config = dict(
    num_hidden_layers=12,
    hidden_size=896,
    num_attention_heads=14,
    num_key_value_heads=14,
    head_dim=64,
    intermediate_size=3584,
    vocab_size=21446,
    hidden_act='tanh_gelu',
    norm='layernorm',
    norm_place='pre',
    norm_eps=1e-05,
    positions='learned',
    qk_norm=False,
    attn_scale=0.125,
    bias='all',
    tie_word_embeddings=True,
    parallel_block=False,
    extras=['capped logits'],
    init='normal',
    init_std_qkv=0.0209,
    init_std_o=0.00427,
    init_std_up=0.0209,
    init_std_down=0.00427,
    optimizer='soap_variant',
    learning_rate=0.00321,
    lr_mult_o=1.48,
    beta1=0.95,
    beta2=0.99,
    lr_head=0.00729,
    max_grad_norm=1.0,
    warmup_steps=200,
    schedule='wsd',
    decay_fraction=0.695,
    decay_shape='linear',
    final_lr_fraction=0.02,
    batch_tokens=262144,
    max_seq_len=1024,
    doc_mask=True,
    train_tokens=1079000000,
    max_steps=4117,
    dataset='wikipedia_en',
)
Each number is 128 + 32 x the weight over its row's rms, rounded and kept within 0 to 255. Layers, rows and columns count from 0. Numbers have three digits each. The size before them is the row's rms in percent of the matrix's.

# layer 5 MLP up, 3584x896, rms 0.0584, rows 2414-2476, columns 0-111
115:067134082056134165082104129102144102117122158134103146105080159179111140192163102108153143095125194147161171167116164107150132077157142093099180137159117175117105111142113076053103153127105131150148097102161151138182050156039156143158124176111098126135164106060106120141127087155115104114181115122149142196082097214102099119139164192183
097:145177160126142122066133083115111154108126172142143108122157141153093132061137118093106082112154129100106102130092092138167175147111091145121103075117148149129094150146124114168151210114091097114155125115067178075161057168085170238135107131101138074089139183096199125148136073161144132116139052165126135130089160117163101141177085159154
101:181159074098139126142133099140079139091140151054142169145078127112110095134091186076178099134159123188121073113177061134165142141124124113114140179181138091137132139111140229076145121104119102141140097077135149084100228150146121067076094104126141148125089146078164163145126069130108137167151088136106141186125113092172143131170151097135
097:112120111109164142149134112128179144141126111166171108120134160133117090063124079109112105142195122162174087155179116119118178200100135139124147107133123180065134152122138101153127104184124141181120078162114146128143091146148042162106164148120108103084154098161105190174132204075107120099103102136142157158159154145123118159129108121101
145:130166078166148117108128181130133125134150147167122048090189063175157153053068104125121101060121168148110130119223106149086095125153129107127107141081103176122129166169142155198105112105103123139189099119027158122149131141114095139152088161174147148075157169210111093190163151098189116115205127092071087130133107189174164135146056165110
097:137119098057047165182139112091142147112095107132143148117161158117119119125120149117162088072097081088107103111131142151080099136098111149155155122117088116106174114130117116144157116163095135052106170159177158132102152118110135156062121085133106115176064085116159160146088124153120163135128180108179082119145098176109148128184143123193
097:179087164120166134090079094155139098100130161168123152096106180144138099142141109141055161115154118166060133092066136098119100124133099173168116059131144186100116177166148119129133167134123155160085098164135158046126123126175213163146086037151160139114177100136151149104067109130174140100145156101144117158149164084136054113143141104123
097:189131111153107111131172110186142181162136149192095169133142169144065067108118130164182083069103128135116147136119136107144099135130149109098108106181107136141166094141127153085185156157113063150136130113059131138125089115112151087143126113166172103119119141132104121157059171092062080174129122165126124169164151124186082148132115156139
093:126116159206126142148138151138130141104129097090052142133124120050138135128094115131139139179116182093129126131104120132122110105109130156109161200100189136127131119132155143172158128184156103099140097139131135145096130161107175110175154153169100120091130169129127181114175116171109137136153093144207161130109161097121178109192127123119
111:138126119156106110103158157155153079171147082148113133118101131116147081168113058127132136144154081216152159151131169091129089087050142145114123071150057148134093134167176091110129119140147190164151120086151188108102127114074141128173111119132103143127123113139169203118087117091059139118113162149149109097141150122178141189081143146155
095:114097208160147155106122151145094114088130105072160137176111119089113129083132149165120195149150151134108160162185087143121173121099175077146149104144061100148087150173157070131138150129166080097124181153162089149114104162126066106106097152083103135115178118138171110077183123172139155111070138138209084113129138086153192090117106172148
098:166073165190095113087119073099123156141148189140142157130125212138104154117110118099130124147108124074115117158151086051130132184129075112123150088045168109160093125151078167184094110139110134176166106115115148132171115185137109144155132067204191129089089167086082123151139095158136115060119089078124108116132129098177080060214109177124
091:137121117099136169167162114122175144134083130112134134121134128057108133164136162107165173133071094128210090150142113144166156125159107142199157166054172107149155118075160131092135133136094075087135123164070087128151168102108164127093058124096121170112122148081140101126182058100173178117162130139148107090182091114201116124206079128168
099:094099060092146145160176132124154094152147120109093155130191156136139146089106164118119151165147142121127110183055101116095093165098079057071157120134097133128130120162113082161095138147151153154146106130184171184127160079111167098152139140164121121123180120116138120154136119139154121174106116183136102124115151158105103136120194163149
099:145151223156117124112145108150099167138093152107070124112123152079136121124087146131125113097100077187153133150109130148113058182145088106159068090134144064147078110137129117054139145153125136108066147153134150186090115159176077111055118074150137103101114125127116145131173091129092097116096166069160193170148144147134104141158108075118
099:161146159161111088099125106156171115059132172125145136078184177125116159112119111091126139130131074125191147087164167113150114109099094093120128161142151147130131168122120137115089107105159090125124133147157178103080154157177171166136109137089115124134105157113122090122109171159153133180138116124144093134142180135183056145113125124106
091:112111135150035157115122127144169145148125151154155117149097089150042158202093186118099104164095125137136126179080114118091069083165119145090110178116153119154115111112143121169114154109103181115153158143176115080106147109118124098175164113154119155101159119148137182153121157127131188107154127124093103147137126139134095058189138142168
097:085121159087087162111147136156167132167111138093160130125121086125100107156108161106149172070072090150164137111108140076122053077122105105099145132082109096084127151148123199167110120166153150154146061113133152093099073107112184062130126074171097126135186148133113101147143133040159106089099092097128107157205168142099095220166102141113
145:109187152101163083121159119190173129220122177133121154101144146175109183186117135076101147137165147128127119172120143123149099077141180228095129082142158183132068105119159190156129113089124134157123217096077093123135153112134156117109172061112168159162131135180164145192135116103124103141115135111071113130138118167122104102126123178182
105:134072160152111153141158102134107131159171132098079140167123160100125139126145094204162115094099102111093139098049140096149100087129145110125089116132123123143073043115127137132131170089115160198073137145130171159112064106106121166172105132130122166091134110153136141148114152124136179134173126147191144097129113131097145186158151138138
093:090186164135121184172120132151156118070091131099081086111095166092239189109115153090094129150108032169099123191098120079108147130154082115100137173115112123110127156099133072150121123121135083157174184015225125149111113115129105149119131115115164122112132128081106188094112088135184150156088127137138145187143139108174170073132134106132
100:136093141195120169082100049072137100123094133082117089162084182130200146141132134158071116132126090126059216121149149189149151154104153128101163127150093097141074095140156118104164116137124112102101141133089163083155102144122084138124142107186160103102137147087163155218067114104119148091145132122174139166127160130160250184168154124134
111:139111150135158201128116048085100162145053119155053083178142105134174106098078143128157141113102172072152078116118086121105110114177081173110080122123071097154098133138140111088156146127160084167143163203142161142114079117168150147222123099145142142113135095125155111134190185085131129117165168164123140089155172106108107091141172137158
102:132147175157140129112161167141113157116109144151137117132099169170123136121154116088063118174100112091132083129139130124152134126166114164122171131152154115120150074153124115137054098117163104157086141183125171159126099073103117105144138117151178130196206075056126120161085112114097138121120118166143118135134141168082126185146114179154
093:206127131111125138194124055122150113160174153152163143151115113214158136129162102125150099188118102158065155197173132137128124090143134181087172093113124133085138106142126132174148205094189103174172115086126111128146119147115153124102143187111158131073141152145150094106080156111107127108134085114106064134091073136080144140124060133147
099:138106153182134081113114113110161134157168121111149139133190130112156113131113061140157037119095118093120166167213101078117108100133136180120103079113066151134119128175149171148099129096128153080130129140156142116172097122114078164155131077109082073130132077126175118134125101151115169115114177092137085115134133101095123207160083106124
103:174136134122098153087115140132050158139137107137067087098077107127160128150149117128085127133140146118117177135135136157110138127130101102150156156097089145103109107124182123099098117059102125081083117147128127117110198119077140188149099120073167125129158092158153164116068110104048073180143144085117059126128124140078083114127185091145
094:195181135114160157028151121127089126164118157141162166182169134128102191173114137134152144240177171116109075083108093093129163076116121116077117158080113156110144105129109118214147168146154089105161132130123102138163094139092126114118121105131096118137118128163108120096059102137041173060112089106121091138133100143161092106063093145117
099:096128120100102088096084068157130137122133151160135128101101105148122042107160081136172118154106151201102132116139083098119128152081091152163161112130087151112100071097165145138086170145178122104133111100128069136107143104106138102075182162090104070135170125105111134168149106141162116196136089149133099092153112113106138128120101098101
097:142110124134124089112103106066119144096158166138109135155160112084111171142094168130141101106126093168082133164113106094115175148165161138197090172107169089069103044181166133131116162077122121086084073160155144087164131148155166146102141148126185145124147204173069153165108123099120165107152157133161154151155126111129155102081133144115
098:131217127137088104098135120171155154131091107130150091113101174154121144088224118125197171147094169098107164164100173123062152133125211119165119121168143160092101133137086124076144114131152147176121052111174136124096178136152088115096117084163116106113138117078098167175119140084129155094186096127154112100125162121164107098121133113132
114:078133117065170120148162105101121092144115135207123169098146148174132149122129138085128183114084132180140137126110163203100164157160085172138167127188154195081057129164090150132155149138157087132115176097074194131077129128098157135108125079136152193130117136133145147173083158172116107147149132082118128144074123081127111168181163141147
092:121125136140124094141069128107074128087113112031145121147110162092167146121169118096151118136156105150167125150158112146075130135148106198110196173191090149111144071145121114138145087156166110097167089121193165120117139124155152144107145185136098102144155139151132148127114172179147108155149094108088136126128125118082149152086151093137
094:100161107109147095120100126172107138136138139038112148164112087134111058145139181130137114052156088151139127096125112123106158121120198091135164102128101154109115150137125104131121118168085205119147091047180163080118114093137171124134128136076138153166100192161144103137060154116099109123079149107151134106066085133104133152123091067105
101:114086132180119117152050053114147089161150164163095065143161153145124104102092127123117173163124097152151150110223080067160141175169134165063147084115172114128132138188150139167112134179111136115173109117172165118175182108147167169134083112058139159126138116110099161120149104142082120128134106160118153114140085149099216107175091111142
096:136138124127156094181111146161095070052083188146102135148106134173154093213091145070133089115139140137117119162080134173107172133158119112191161157156152099121128052146081084126061134076060128111133107142152153095131082095102141141117082142102134128157135078123121210089124133159120142149166117135091103185149152116148122121107145181184
098:082170222090094130135209075075142123176140137095093069099109121145132114101121131163143115156120095094123089108089129144081102161138164073151184059135153135142096095125141141105148113126118144154103155078120124123020164173102142149153137147133110134090141099138091173120095139111072107148095103157118158143111118124123100084075142135138
095:185167128098144081111141104105177135151068166146083109125161116089203138105123140133174118140070169147130112098052146117137106107142155116186142118173143174137153155156126100070092134118089124168119152085074097122141140128124133158187120162165138190152115107120118151143108108140148079166129174212107125094138111174127117129140110162213
095:152094124034124111153114137120142162166116107126114115078168083125089117127213114143131073157172069110123155158158135117125115098166132147136128120164138121063123112166082114124137154121160107094142146130130117167136093114149102097112075089115078119142172159177113151095124147093122138131096148168114125040132142135111147138035147118140
106:158116075136094108123131148123174140109085131116146157180077103158084085128084117092071072129143079113112125149127133165136132135123131092178141170156187124071129110065184160129152111079134180146063121163179111128128084090152129111175130095157157154104126093120125080221132036115113111085130095102145088172102073078137112095096149166168
099:146156155210084134111072137084113104118171124134062150136097210151102136101080144113130108148117119156185163120151189123064140180133153090147081121086083134136099152147062139174114124111173124139129147112177123119153061127139124091134165113141100163113134170128089084113174125097144122235063162128157061158115133126128136114164104144102
095:086099132141121156111148118101168133148123155104128126086162119113134098119143145116168109157151105109148129132083094081156103124120102077062140154116119088174111132168125085147129080099157177124144095169089188059130124138104135154108142130157071161153174119136102098148084107086077089099098090163156140101055119097158149146115129175115
113:150146153116131128097097128109134158145126143169092205095159145111098145135105158081133206127147132078097088152127124114154087129131116144114157133092108127168049092134110118185129149109193115107107134128117132129106102146099122093140146129030139135129089178186099142099096137078202160138148094160123131066189121152075174175213096145185
104:069199107165148155094100168148129081145136147091118170103125144130132127076119110150127155133163078157124182089087123118128153133128093167083142104094123117082126156151158047129096134138113088054114135090077086106030135125096151148139104087127122119175130166120116141129122161075174120047112246096133152127142119149112141086099146163097
111:121141097137104123142121099172146126152069126220059083088144111077128167156128133125203107114076165105138089190167154182134131137164122152161129155116158117063186086140091092113129164158132143068131099143089109151126173173142053114152072049164051127142162148214127118081117135125112082122048128172090148177172178113173115093157143132132
099:115136173121150108162173116191157137147159146137113100101103099133158129168156144073026121118085133141134182132142096145110064119113132101107073138146118110066118126104112174178083084116101133160152121118104159107125107131158118129170172074122157066163165100131129088137114130145075124092143178179205096070118102091180138133164202127146
100:116138143143092132113157132153119154125040157095157158149064123118138101135149136115110125142147067141095123128146184157138130124128114082121112090102057128156141119128131114129170119089117128193105093102115148098093054109125112124161128098169045137114070163064068162136078081136109156117089082120141128205145139148097146182175134130191
094:173091142094146077139107105178087100110116113114097183124136125194113134210130150112094121182120086097163097066094106106125088110136119134100187119121121086136073125133110160119102203121075134122155121161113154168156142108093114104168111180087114139164121089116131137099096147093167138113144146117106163144089156129145065135089079135150
099:131148110102087107175169095178118121192144091140099136124085126156123179113105101056127073149098114137141142114085077114145151119116109138116094152161202157195159188146148169150115128167115093160112135160190167150081202128117113165096137103099144069135102158153148125104097184079112083145150116145105133145123130113134127124150068119169
102:114080066118114158067104126167137145119140144099125135161095108084147159126173092098215181161073147160153123109110133098158166176161188175154101100111126155176190137145083109112103160068126142108159159150094094104145117187182172137171078162128096173126173135152155122117104137110102132153198107149151156188137155110130121074152210144150
097:092161134133162101051080178150106184139181120195162106155135140163139127109114139098195161101133114139149130102098164065113148157100155093134128131155113133119202196172147118124089175135128128136127109138068152117147111070097101138117133113171153097159099109144124136093073161140120087124110135046155096057052078083117112117102129090143
103:133128162122146100111146099104200127200165153167087100093117156118136031140155105115140133105200153143138197096117097119110133134154121089153188135110133127123127191178074107101131119094163124142131077143146170131127105118130107110098158146130089129144116171154178070133164121157085131091146150076119136106167142127131129155115126084148
100:144114177152099090170109071122129126076115079098091108111095099153220146162083153121088172119099129083141137066136188075153170097143111158121128097158093169121126168114177147134116163071169105158157157161147105155104094214138119092115112124182111178107156089120165102157174127161068114084092149108167115127140158107087091126140101092174
094:136141109142144126140158097151088135160108192088142077177133121107129132124138110159136057174135102152184150111053157130098180136079183176139090113085141081103190085142112090167175161154124124110166105125165137115142125157153103141163138129176096126124171142123121123142104097150157121085134107164123104183101031157124162134168103178134
104:134118128143058156086119104117120135156115116131177120161126123154144141114120137130175087169176091152118091049116206142149160114183124129125124137144095075122117140137108122127126153151183130134138115151156184138124126135138129107127124069071154133129140129191113158139134138137164170153123105119178119092149096183067096137188134094092
113:146165065147113092116095160110143105127195078178138096092176158132084160131139136098066086136097137144136159129164116122121113074111106187136141141168127158090154153106179149125154103126156110081105110052110164120119126146132167146173184158092062088140057122167113182160118079120127164154106097113180108171097143149154129174127129135136
100:202155167116121142076089174200142171088135188220146097135104130105109146160160183095208150180104077136113062093161189129111075134130074135151091132098100109163129123153133104165162119061121128136178101148143120123090151136167123129113140144133146127125076150118090164147119148161157134155144183118082132121081146093075190097213203067174
084:145110115109115097127184186204122153075109131143199122096110173183151119153133142136141125128150115076159127112109128121146154158124128166106142126179162166170173128155126137032169101081153105104155118138151111101141076113169166127114155110123152123121112152103137173124193137144130130157138079176111108088180161105140137162142072123082
098:087123167120108072164183122125166168171101099098122082116133073097130106211071129127091149155140190141158120126152090141140150071154148060159131113096120064056168149158152110140108107096095141112120109092161162122128145039151177084174149183129142075135100104160098155104154125122094124109129041086135147070168170142138161090095150171095
094:123136156100100166152154133119131193133168068098160121126164195086108155081121141070119139162116099128136123135136127145104127068149078133097117167142096091154068160115146113108148095083086140168113125174115161125073136130093120119213136133174113110131115159144151160138167112148160133077143134088103169113119151174167161186179128090176
096:115127082102127145143209176138072119171091157142101159140163156092168118173182081155094117102105083079111098100122122110141083122121137109114075095116125103160129181130131152066140122104115129130114189079081147081169114146146125147107119134102097099076111155116095118180121188116100144146116133155086156161144185139140119160169124133127
103:123115067146131149170067130095123120105130069120086145110144128072147129111096156166151093132140157161149118162154180156152094125136109059136121086097182085164117159118107125158119165111147130119154101075123104146130144138162130078121079115145116120124140190151165125187115144071107158088136148195134158102107080105087173145113148111134
102:183095079132145151110106129168072157112160200131180147122100163168121106126191156126082092095161125100137158105151166113141148141080131139102086086119107090149130121095128121132141070110180065154133084107134094162119111083092092124129152066167136146105149144100139126163094155177150099169214166090123094105134102184158097140122153135114
# layer 5 MLP down (transposed), 3584x896, rms 0.0604, rows 2414-2475, columns 0-111
102:117079106136215077124123120115052132130191065174110193075160172137101081111199063124150133115146130065099113158041175156122092127184108151132117108128077168094110139108081141097154086236105113147141152069096121112082105142108072132108103201108125142199099121116058118111145092153050118099132105169130126092085121074130113090135157129102
101:120146100155109184101159135118122185089154165132079080145113103111116100150139112083141071174073109117070100096165133173143088153122134116142144150116152149148105090089167137147110169153058142145133162101062168109137140157179157138106140086174136133109132193093152174146116068196162175122183090101097080114124170117160063171110043152197
100:107081121137104133147153103170118120119127078133084200165149134101143123136114142034154164132164134148172177151084110111155105132160145198116142130141092122151159121153135147120112174070122114121128138109113126102177100144119142107116104085121098131111150112136125138069146154131171091124121158078096202123190145158095142076203133195088
101:067142135090087119129087132123159130117153066119149103106116152073088109112160158151099146117118149125103161128097138106146155064116153081177121157078060142171137084196165200153114161079121171127130148140109120089138131082126121133124127166095212118054109158135084150116152112060138120122115162127036120105089119113099113143083161146147
120:140121140114155140101102211118109082134130149095119113112136141133112130158081165162153178149108129137107167111116119174108154163139183228109092124104133132167191083142109119190114189182165101109158120159063084108106127154109077097117122166149181124102144134125153119114156192151103146105138142143117120101098090198117138146128110156127
088:104149098196094106109081127113181137157169135147131170171159110208167114137119162138075110190141053137097068111101113120152105075116139117218162108052179120113161104126119159104130152128151145108132149099118116159158095109128104111144175099149196113129119125157134106192217086105160083154138116201105115159167070112110094133148105059061
099:153086146158070083140177112094100158131201106097072152137148117094127127219208079127066106145148025128117148123133131141147117080139147097089110171114098153162080107141148118111132048132097103107152110090155095118111097146181145149178120163124144145154127116088093158154107143149150130129152114148156171100157086109095148188170109106140
100:134156106083140159142129184141127146080117130106137110132123098078119149170049138088098144181181137133128192126119176164073111108149126145098190131187204160114110094118160121160125098097123125119183143159134112134112168071114156117170126128130134056134111136142186143130122141152091147069094104129160136102133158086202169148149112130184
098:137103149140111139155099114129092113171159196085141152101163104111145072150140130128160101193133094110160180084099127128115093163168125160084177133154183134100077078082078132100119132136170121107163111105138157118145153133159073132134080105150100190124161173159101144150108158174129188051128070179158088151131123115093125131090083098116
097:094107144115073104147146129069113122076112154142086153120086132203172138131119119156063165128138140141110170093179117109079146120154128092157115039095133104156156129125127135161129139143081164181102102120131122105158159123115079111141099158099167144141061081115122143124139116157160168108189119122168132133084118111151198098073127120148
103:147136122165120162169140154153131165100111095076134099125145095098164134172103114123133107138160128125126153162178156101185172110120087112083117101160122108080121126064138115165173100044128137159113094115139094147202094218137135108099100112084116110121144146171193194108152120120122149113124193131165116106126056074101158164116115133123
093:180143127099159104152074143140108109194109146081147088174123123168137144169060091107175128172105154133137159136143118093066122163174140108069094143132161164090131041196148147100132119114126113178133127090097100138107121139108102143136114110186133134133141087101089074088135129155099172120150110094107185095154113095147099133118106124143
096:087111160104114090115130161093074154142156122155131113126106116156127101152130149154103143128106107136122149096140153083115131085124108118115133056149130110130086183088132128136126131067199123148130067102121133133131149079157085124116108097186081154121128152163106135055171080129062163142143127146090176133104116034113204145107079128089
104:122134137122121158107097078096083169129090137121162140107157124109099112135058098136091116082146142175112121111096165160164137081147137082057121084077174101067147154069083139095148131148074117134154140081093052213131138088123144132148159119132172119105099062095131128090095118206136136147100128106113081138074128097187132153186137121119
099:089162157142187152111132166168165130093155097062057132151095145102120127178124151138121170084116157065154172116090151154083083155054100106106069041131152110143148163131134173114167126104120152155081147139122085130144119099147111120135159115132119113149125089155151155100132110133111088121127129122174155186158085145101144109150117059099
099:124172133190116146157114147146134114158088088130158155135107138135162135159116160145097145098116091126128124097130123149155076115078138170124144129104103109092143127152142133150110171138074146044118078121177117170095136147150156166142100110120097157140126069069114168123153091145152146183085139119146141113122157096108166109086133070134
089:175143180146096131142134081187136173163136112111103162104120178145151121092145143142166138104143135123118157064132089128117117187137108087112130082160100076176141090145109156075193172176143105151095111122152118182152107133119125158093115120123126087087119080136161071106123146113111132112125100128094139099115090089143120174160132144133
092:146096053119173131080116117087115128182097115128111153084152128078133168161128102147151110139151126093108065148133123192101211178107112171161082095119149109159118190132155121100122078084119093106118192086101115143106148099096108141092095161122184145111132145157136086069149137124095118155073150202125136130113151105134161131063170140145
119:165084154146178152118127131153066082179088130114115116129096137134184176119114099093121181146177070171098154098177134114133103106100178094112157126115076126049187105110180214121147148093099103142095131159121153119127128144106135059121158140079126096131142201139094123141141101099101155139098070095164110116152140077106172113149103072129
096:046093088119174156183135129154118178126169162143127116184146122138148130127155137097136150142111095172158100115179117076131190118173118180096118141127137132104163141134130136158128153132151192073112194123138122097060071103104130135166110099138134182113101088171150100191109121112130117141180142164133125096152146190125170201126098141140
101:146214129117136040139126067119178110160080152127133129129092079095147180116161099120088141096139109153132114182074141196147085108172165122129124161184167148215143131161107131158139135139172124101133144163109058142153048096071024137074099175191138189140141082122133098180116132137088140169089130122042075150160179102163139152118138120137
098:156129122111138148144125137210087100093065065129157135118163073136080113149103119093108035105061143199130101163139111108107118118128165146167093164120171121110198136111157135139073125126127109118136167173119094151130118076141099162122138178094121109115054106115065200044188127136165108113151147166101095136102122106125097096073155138097
100:159156089198137130134139090054106183103129136149159079127149124121164079096169122135130102108136190197162108080141078173066104136100080144123141097125080131142139080144098122101156140140154079182138049115128162116133169154181144123134087132129096095118087208090164149099177114089108092101140109127089159121136108125097129093138157098069
097:151125111167146108101144154093101200118194098119113144141130122157145101149110166142138189155093141125101152151140111137109135135071111133086130160171109134126089084187073139081138142149123136153160030208162152140181095109167106120132076147136167117136155140129161100143113139119134124153138104097114148101105171099157098080157108079107
097:169161190107110123084130192153136142082158159100145125128159116188133075121046119120111163158043113138139101123159137109120137105064104083168077147101149118198148150090131094147168221097104112119126182111131052076113113129125122100145146129146110101119210114051119145149152090128058075112133077171111108076161107168136168088106095112174
100:169072129118128122121138098099083165138133138107156080120163123132177110096093116146100187166144103054127122122088125125117163109130180124111157141134112093202152153105136155220145105145098145153061138153117078159105111129085073130107114126096136144089132157073138107135101093142111125112187119063152125094154085099144188113108098120102
110:112169104187110143124152141192096114115107123149163082156122162048111142161180170055075072140145189087100106146095150172107146151184151137170120094178135176161120117116149080099129151161125179118108120115099131045126124104113140135112165095072142185114118136173137165182091131072037080115127101086123129112163162136124083161120143115152
102:137088180123104120141080158103145122146126128151064124076047156164103174137155097135138157078112088171138103167132136089151115176093145114091092151121126158192129134158179131160162167115157137105114190114141167196099097134175084114098135121121145152150080040127106123139130134096145130099049141139084088121132125131141154104131156107132
105:120146173105101157130110121134099156091114135127104137110141110137145184146108122141082183119105147114165117098083116143122183156112095128132128145130117173149091075140165135129192105186155108124156123176080070134135109150198175107075119129150117068122083130209051151148092169192122156159113102141095152118087136028164087177148087113140
098:092138078116131128117149099148176135142164154184100132118120104118123226070112167127133144174141112139138152114126086125127072111133153102136120107052126141069104183132158133124108127154111101132171160198167131145138144094163153153120206178094091149096114177196165128255112067159063115121182133129162076181111137119109184156144130117178
100:121110167121135141117094132103141132104101113116035106166174161147106121048067150115144110142115149108185155138124131107121131108105145089082138154135183090078116092132109144094117127130149108134135162151134152117113119163136101137128081165040149095095090078139139137125176152083117129153179151152186116151095142098155126124111078134096
099:155132090156170096117087151163120146135125141071157133077125139090094082148159103175099101115101112070143103114128138140134081131085123122099082098119117096186134077133171086106104123156114045163089088130173053146126172123129105206071067173074177120119121158105105079118051073105124162103145091174143134168122110053126140096159109118103
105:160118179115183148047092102157123097146142064153150130051149149147176106118115187108073124051128169162130147175075070118145130149152160163155180157135119103103104101133099092184170124106099145117165071176085169190220154178150145168102128143151099145089109075138068194066098104079096129149221097130140107093137166204211140111080125130115
102:148074181202078086165072200137149130136163135074061114103129149168153121171152147139135138114100122168158191118137169179116102132102159084102144159147136105089061095139136110157121077142076138128175125097173120123097093167143074167163156126123117107135082157153120113149085156176136151086159127084172123100095084130116112166141084128089
103:093182176152090138108159097134153152145044080105173114105155160103128099110127173141123084127170102158155176161160138132134142199119083129096140184141120142174159153061159101113186043151105103118088139126133155143124121127031161189139194116075126144047160070129156109147087112139094085124101103209160144105166101153138122165106159104200
100:100134100192162113115098148138090106133107114169110090104160152166103201103125111096180190138153149124135138102094079126154132178133163129105178197139123088132125113163074088030148153103089135161127121112205133139134095107104087133079100207123121143133178082105158134100141123113170074115156127213143131119140091097122106158102078135115
096:065118118107156162099142123106132099118182117114134133128115124177153189106125062114084130077130056084145163174136155154161109148147094195123167098093111106101124141069099101083103075185160084090148118091134112114120105115108109126125126139108144111154087113105153154124081146130177107167130092142189131129066135218138069155092132174119
096:081151119109049162060130110130142047184147156157146086086106077044143105074092114165161125150114183138110105063132159084137105124124130072096173132142108122095157090145123164135053072110158111109120118124168168147175107099102159097100160091103127144101157108087092129154136136098117177136128243174153053118119093137135104054131114175117
091:115127151093110078119144112148104075092168135131124133111054056147152133099146170176095133189125084167144108083152094195124064109163127128149127061097154087143091176112140134062117141186114095088126170092088099140127136045105114172115160090086132174152136088123127100085149112083143122122076077150119113162156170112125057069125109124095
102:102155135144110171169149098115145164133099118107152142128150175122093119120120063097189151171149127166088151122136108196116076111143176088132153171168143094142093151119133091056067130138100115153052132129116110118101171106133159166176169148081128159163107132111136181149147130147144041118112108155126113151123154139168100133127059118123
096:102135130088126145086088137162075150126109063126140177091107062065097159120155120168143098174118121166110085165135110170197109110152154146164090122093116142149108131094092128154127105157121076133049147063121048091124149106172124109087138131159073108172099133125159162155172143143130090123107182101088128191165083108122129100174085150108
093:149131157133130141099177101160100080141173122090109091085079120138094093103128112145141137112128160106160167156104124118161102105110154138165118119198137088189130102145163122154165092056140106143119157135137092113112147125140135135120100132127062128120121088093140166087157156115093143122119126125133090129100142094080152079114151156185
094:081136146108134110072101093127132137131147088084116144128143070133132162144226200118117122137114121132119158104163131188079157182120089126193105092107128230137140147121096133189138099102119208185109141135145163116173154179138079122124056126130129131098161088157135097200113132167106146134133122128164130136139179053093147141089169170168
103:115114098115130165186135136100090141132110135102147175153072196101152145147123129130126178134111078084154111150100141121160164096121121152106072150176057168105195156174147180094084100165092143109094158134112145161158129083091109072068141092156098121178166130168140138173136073146163114108185142104135112128105155125086097115156120132151
113:140137110109098122144109074166146122145134148156112145096177127166115125128140081126159218126100106096141141143099160123055178198161073158158129143166128118163159173117123123150109165131105177172142128151078094098141133158051130069102153198129102156158097082126123117102131108135068079132108113179111179146107139122094100147115074101128
095:131089080129110104145142126077115177103154135134109153099112165074184077068148189127143122088114150150146126154158135188115108104164107122178142126121164100199142152136150079133087099098150077121118152145147150152141135130115124129099148159120130144186142140116098150040123149204160124151168156123160157138194130105103073145114141115104
083:148151156119150126125157138076124114133111126117060176144124099068099113088078119098144129113148109163192130115083146143114131090153166183115119130116108131066142159098160144164142092153206114092113122158196080113103155158133163025132159149075196132175127151164205074143152153060097122106138144241147155169139127148170118136141080125119
095:082048080160142121138139144104074140160138115137126136150139098167134147177131155203104154119125140087115102102140102174112185103148096085177149178086151189131147118157129143096158173135149104090090145135117216135162142133096110192029100091179095147118179099144159115136144110135179124117172096153161132117128117135132104165158182157133
095:101134108119132139125110070102144164131129099130140128175112148068042192144209144102138127112129122098120063139131153110100153158163111140152128128157079147075143177057137146131118162150158143141087111087167089140142083089139135141131125133106078131119150122114076142118120113114132129113121107156171156064089109148166121100084096121150
105:086097141108163122108155122109156151161135157045166113151176098154116121096139136136120155085139099122134169147106095112108158172168129107147083112154172150091193144132188090072136180160095065186130143145081145127068097150131165194168129108154046130116100128125093110072121101125066158145156137200147167128136107134132134131119140144131
095:095102188104121077153132117113163102159077128104130100122185086118166140129101156172224130182130096168102111171117095118098133075122106136104082156146204109144117108093094112162072088121240150130093125161160107133126123178116047125095168128139094104158143148118128115125119105151085119168130073100128123171089116160126164111110055119163
098:146109133106121134134182174096146143142144078141109116154153126123155113169111163140149084071158141140120136151078184120117098092101166144154195178133143107089133169200143144086094158070159159134132114133106134160184126112205167115168131116144136077111126121157177193124181100137122112107104117125121110177180174131146152139105101141110
087:134129174177096101126106091124169103088091125079102134119137194126094089122126127126133112108144129069141108124113073094106178109169096157163182114158092119176165124159108110096129154137086092117122140141143112173143138146095138114127129137154084099202107090145133176095136104126147097088104165071196069096097148149143128131087099162159
092:125143097145150169113092126103174153098171093177103132131068126195137176128113090147156097052047098085172135124143096126179085092153148099206139165060155171141118127112131146183183101104180147160109143128095133145168160180182140151083118127083183162107106094099082158118128161131076132107189132113182169127128132185152126129088191077152
110:168146109134168122132114121179099119155167140112116110107074138094175133133085101104127143191102176152154120060133076100123166151078101150154182132157142106148109193184114119177124180145071136149132142092123140078086092097099132122100112133128088140076045167097120092165184136128118125156140133121172126183104178087145127128113111149176
106:113089131139125130071163189081120112109114181145090155206064130132157106101072148108068151137118085170175143139178144081149132161113154105137061140157130096165147134062093174050125089087139083108187159155104110103184126172093157099153194103123123106107124176100116146179133110117139130074101178149126096131128133106151096116206164070131
093:122082136150191051151165090096169140147144118163154082144086146124115117151078155101128146147133169166125147182115085125086147107124145096171135124121088141171148120148097193173169123106110073100143121166190132153100137162126146140105066121179118162151152098053176108096138088138136103129132091113173167156160121129202132118130088123081
090:079104162128126111081096167098130118127168131131138141137135140138174108157108149155137151133124099148145121140124096151082121178171156093182077081116150084110157142094099159132157150108145105105162159180095105147141149111162114173150156143076114151207113098122139168117125120142094164128140172079144128127121156058173161135197117140107
097:057086145150141140108176156149130114110167157130080109149120126022153179128145153111141123189194114134097138100118135195142114111137161104106155049155123132104101127119157157105132092147101167136125110150063163155157158151169148188121065144143129119106105105113187171104089109136092154109138131167101164108151175112112112096187117083169
100:084134097107128106136163144139106162159107120122153102115142078149180172156121120170182136168132115002104130138157133104083126084111135151125134108106149156117130156134158143129142136146116096074118155106117134177134181110079084114143139133135129155129151177118117131068143173062157116165084145114143111138091117089143112112131143195142
096:153153113084130135119080147086116053124057163139141114136128131147098236117060121093116142112100150163166153104112110105081146223126159106192153087154160131097141183100073157149157108149122122149172113108123138078115147137166158164132166156136138106134129155098104107125136126139188117157121114108188095160089165110118112180146133129125
105:136112103140082105111076095157133164106107112134172098139178149123129150067185111123161097109131146137151145170125127165111125104152142095185166100101115156169198130098139105135177149155093121156088117119175156147138168084162188078123130076202170085068148086130116146111107117130141102176144115170160139135102151079163102068110072085082